config = dict(
    positions='rope',
    attn_scale=0.125,
    bias='none',
    init='normal',
    init_std_o=0.00582,
    init_std_up=0.0297,
    lr_mult_o=0.897,
    lr_head=0.00477,
    final_lr_fraction=0.0,
    max_seq_len=512,
    max_steps=5652,
)
Each number is 200 + 20 x the weight over its row's rms, rounded and kept within 0 to 999. Layers, rows and columns count from 0. The size before them is the row's rms in percent of the matrix's.

# gate: layer 4 MLP gate, 704x256, rms 0.111, rows 691-703, columns 32-63
# up: layer 4 MLP up, 704x256, rms 0.111, rows 691-703, columns 32-63
# down: layer 4 MLP down (transposed), 704x256, rms 0.0617, rows 691-703, columns 32-63
gate691,097,231,209,198,173,214,197,197,221,189,177,192,178,185,230,221,162,178,178,231,246,230,203,174,229,196,218,190,199,218,187,211,206
up691,095,192,182,186,216,227,205,209,174,198,223,198,176,216,221,184,212,194,182,184,183,206,206,199,207,209,179,164,176,196,232,190,183
down691,098,184,207,195,192,198,171,182,218,198,182,211,209,209,168,201,207,179,196,210,213,193,242,226,209,183,222,187,220,171,182,183,172
gate692,098,174,215,204,203,183,186,198,203,194,200,193,220,179,175,160,192,185,198,187,152,188,162,197,196,214,212,214,220,200,229,191,215
up692,102,192,202,223,193,196,180,197,215,165,186,167,225,213,212,198,168,199,181,188,192,220,192,213,200,218,195,204,210,220,216,232,189
down692,093,209,202,194,184,182,188,220,194,234,204,214,192,202,227,171,188,199,227,172,182,174,144,191,179,202,190,195,216,168,185,216,233
gate693,102,223,219,208,177,210,227,215,212,204,187,203,192,217,226,199,186,212,184,202,218,178,180,196,193,173,228,212,205,215,231,203,223
up693,107,215,189,183,194,184,205,174,235,216,213,196,212,205,211,186,210,205,214,207,199,228,215,187,203,231,209,236,216,189,234,202,208
down693,103,197,169,221,212,175,227,214,177,198,252,192,199,192,215,223,199,195,206,198,202,174,197,202,176,239,222,230,194,218,183,200,199
gate694,097,201,202,241,199,152,194,215,211,162,203,187,205,224,210,220,186,202,202,171,167,211,227,213,218,198,166,208,173,198,194,199,205
up694,094,238,214,189,213,192,235,198,258,169,212,189,157,169,203,236,222,216,190,208,184,175,154,196,208,215,236,211,194,202,179,191,222
down694,102,218,207,181,194,198,205,186,205,199,173,204,185,199,215,192,222,201,215,204,217,184,138,193,230,193,222,193,205,217,203,165,216
gate695,101,203,228,201,185,209,220,197,188,204,209,224,211,196,176,181,170,192,223,172,213,209,200,189,194,205,209,177,218,190,206,236,207
up695,106,204,197,189,217,182,197,196,187,268,175,218,212,193,195,195,229,193,209,164,210,169,193,182,185,175,170,180,222,198,188,182,193
down695,103,203,183,219,208,221,179,183,165,224,233,211,228,194,217,213,179,209,184,192,170,200,229,183,210,182,176,202,220,222,236,188,175
gate696,103,193,179,152,178,186,204,167,200,148,189,162,193,176,166,244,204,180,226,208,217,200,189,205,181,202,229,220,166,200,204,196,186
up696,106,226,232,206,209,155,183,185,200,209,208,190,206,180,232,174,209,218,203,218,195,213,159,170,191,163,167,213,184,249,183,197,186
down696,103,206,224,208,166,195,248,198,200,192,185,223,211,198,192,163,245,233,209,202,206,180,182,193,193,226,194,189,170,171,195,226,216
gate697,104,183,215,219,218,199,232,203,183,209,182,198,174,184,203,209,190,185,207,165,225,219,160,239,210,212,218,179,244,223,171,198,208
up697,098,223,184,191,209,187,193,185,186,179,225,181,193,160,173,224,206,195,194,194,210,186,168,136,188,236,185,167,206,194,166,190,221
down697,099,168,197,198,214,219,207,203,216,211,229,196,200,187,208,210,229,175,253,188,215,230,199,189,205,215,212,197,208,187,191,191,200
gate698,103,204,189,200,189,215,193,206,216,204,192,181,204,216,190,169,206,203,223,217,216,216,245,232,192,198,155,223,210,208,195,197,244
up698,101,198,218,237,208,189,174,203,243,187,208,205,191,192,226,209,200,180,209,181,199,207,189,189,202,225,210,182,191,199,208,223,197
down698,101,189,217,195,193,168,203,191,193,209,199,175,181,207,202,168,230,190,196,183,218,209,190,180,210,235,214,185,198,197,208,218,180
gate699,093,238,200,205,183,183,215,226,220,222,177,185,217,222,172,228,215,197,181,203,179,207,198,206,181,203,189,206,167,173,189,217,226
up699,097,191,228,184,197,196,225,240,192,207,225,184,202,205,182,204,196,193,200,152,205,181,218,189,199,181,173,212,212,178,191,232,195
down699,094,178,170,172,249,207,206,216,218,217,199,170,198,200,196,216,252,211,201,187,198,229,230,185,165,205,182,216,209,174,183,228,190
gate700,101,224,183,190,204,185,220,200,181,180,201,237,198,179,175,200,222,202,205,196,200,202,204,186,212,176,223,225,185,222,207,187,191
up700,101,189,227,201,201,188,199,225,178,187,192,223,195,155,216,222,200,157,197,223,207,196,201,182,208,211,195,183,201,236,200,209,176
down700,099,179,207,202,164,177,178,176,196,208,198,218,181,244,212,215,195,240,252,245,224,202,182,171,206,229,195,217,208,196,191,186,177
gate701,102,168,192,199,205,199,198,175,228,256,203,209,157,199,172,197,233,176,200,206,171,141,175,209,169,209,205,196,155,188,217,199,187
up701,098,173,162,199,212,204,214,207,211,231,176,212,197,157,203,187,200,153,208,225,167,176,212,218,214,185,211,208,223,210,200,200,240
down701,097,231,190,227,181,182,216,172,203,203,212,196,203,172,200,214,215,213,225,193,225,214,216,181,185,172,193,185,221,209,197,204,189
gate702,095,242,223,224,189,234,229,222,183,183,220,239,219,221,209,220,211,198,197,186,229,223,181,203,182,189,157,217,203,199,191,165,200
up702,099,207,213,193,184,176,207,176,209,216,203,212,165,195,184,210,192,188,219,213,205,208,218,183,237,214,182,231,175,228,242,207,181
down702,104,212,235,184,202,193,184,228,174,171,224,207,211,216,236,185,181,192,208,185,161,189,216,207,165,203,201,192,198,207,224,204,201
gate703,101,181,200,170,188,186,194,202,211,213,216,195,216,163,178,182,168,197,188,179,212,252,168,214,194,183,196,207,202,242,177,181,203
up703,102,187,194,180,199,231,189,205,197,177,225,223,195,195,194,160,196,196,202,196,171,205,214,237,133,202,181,219,166,189,183,167,185
down703,101,202,179,247,220,198,161,181,179,222,218,176,174,189,171,209,189,221,192,202,231,217,168,199,200,216,194,187,227,221,178,206,190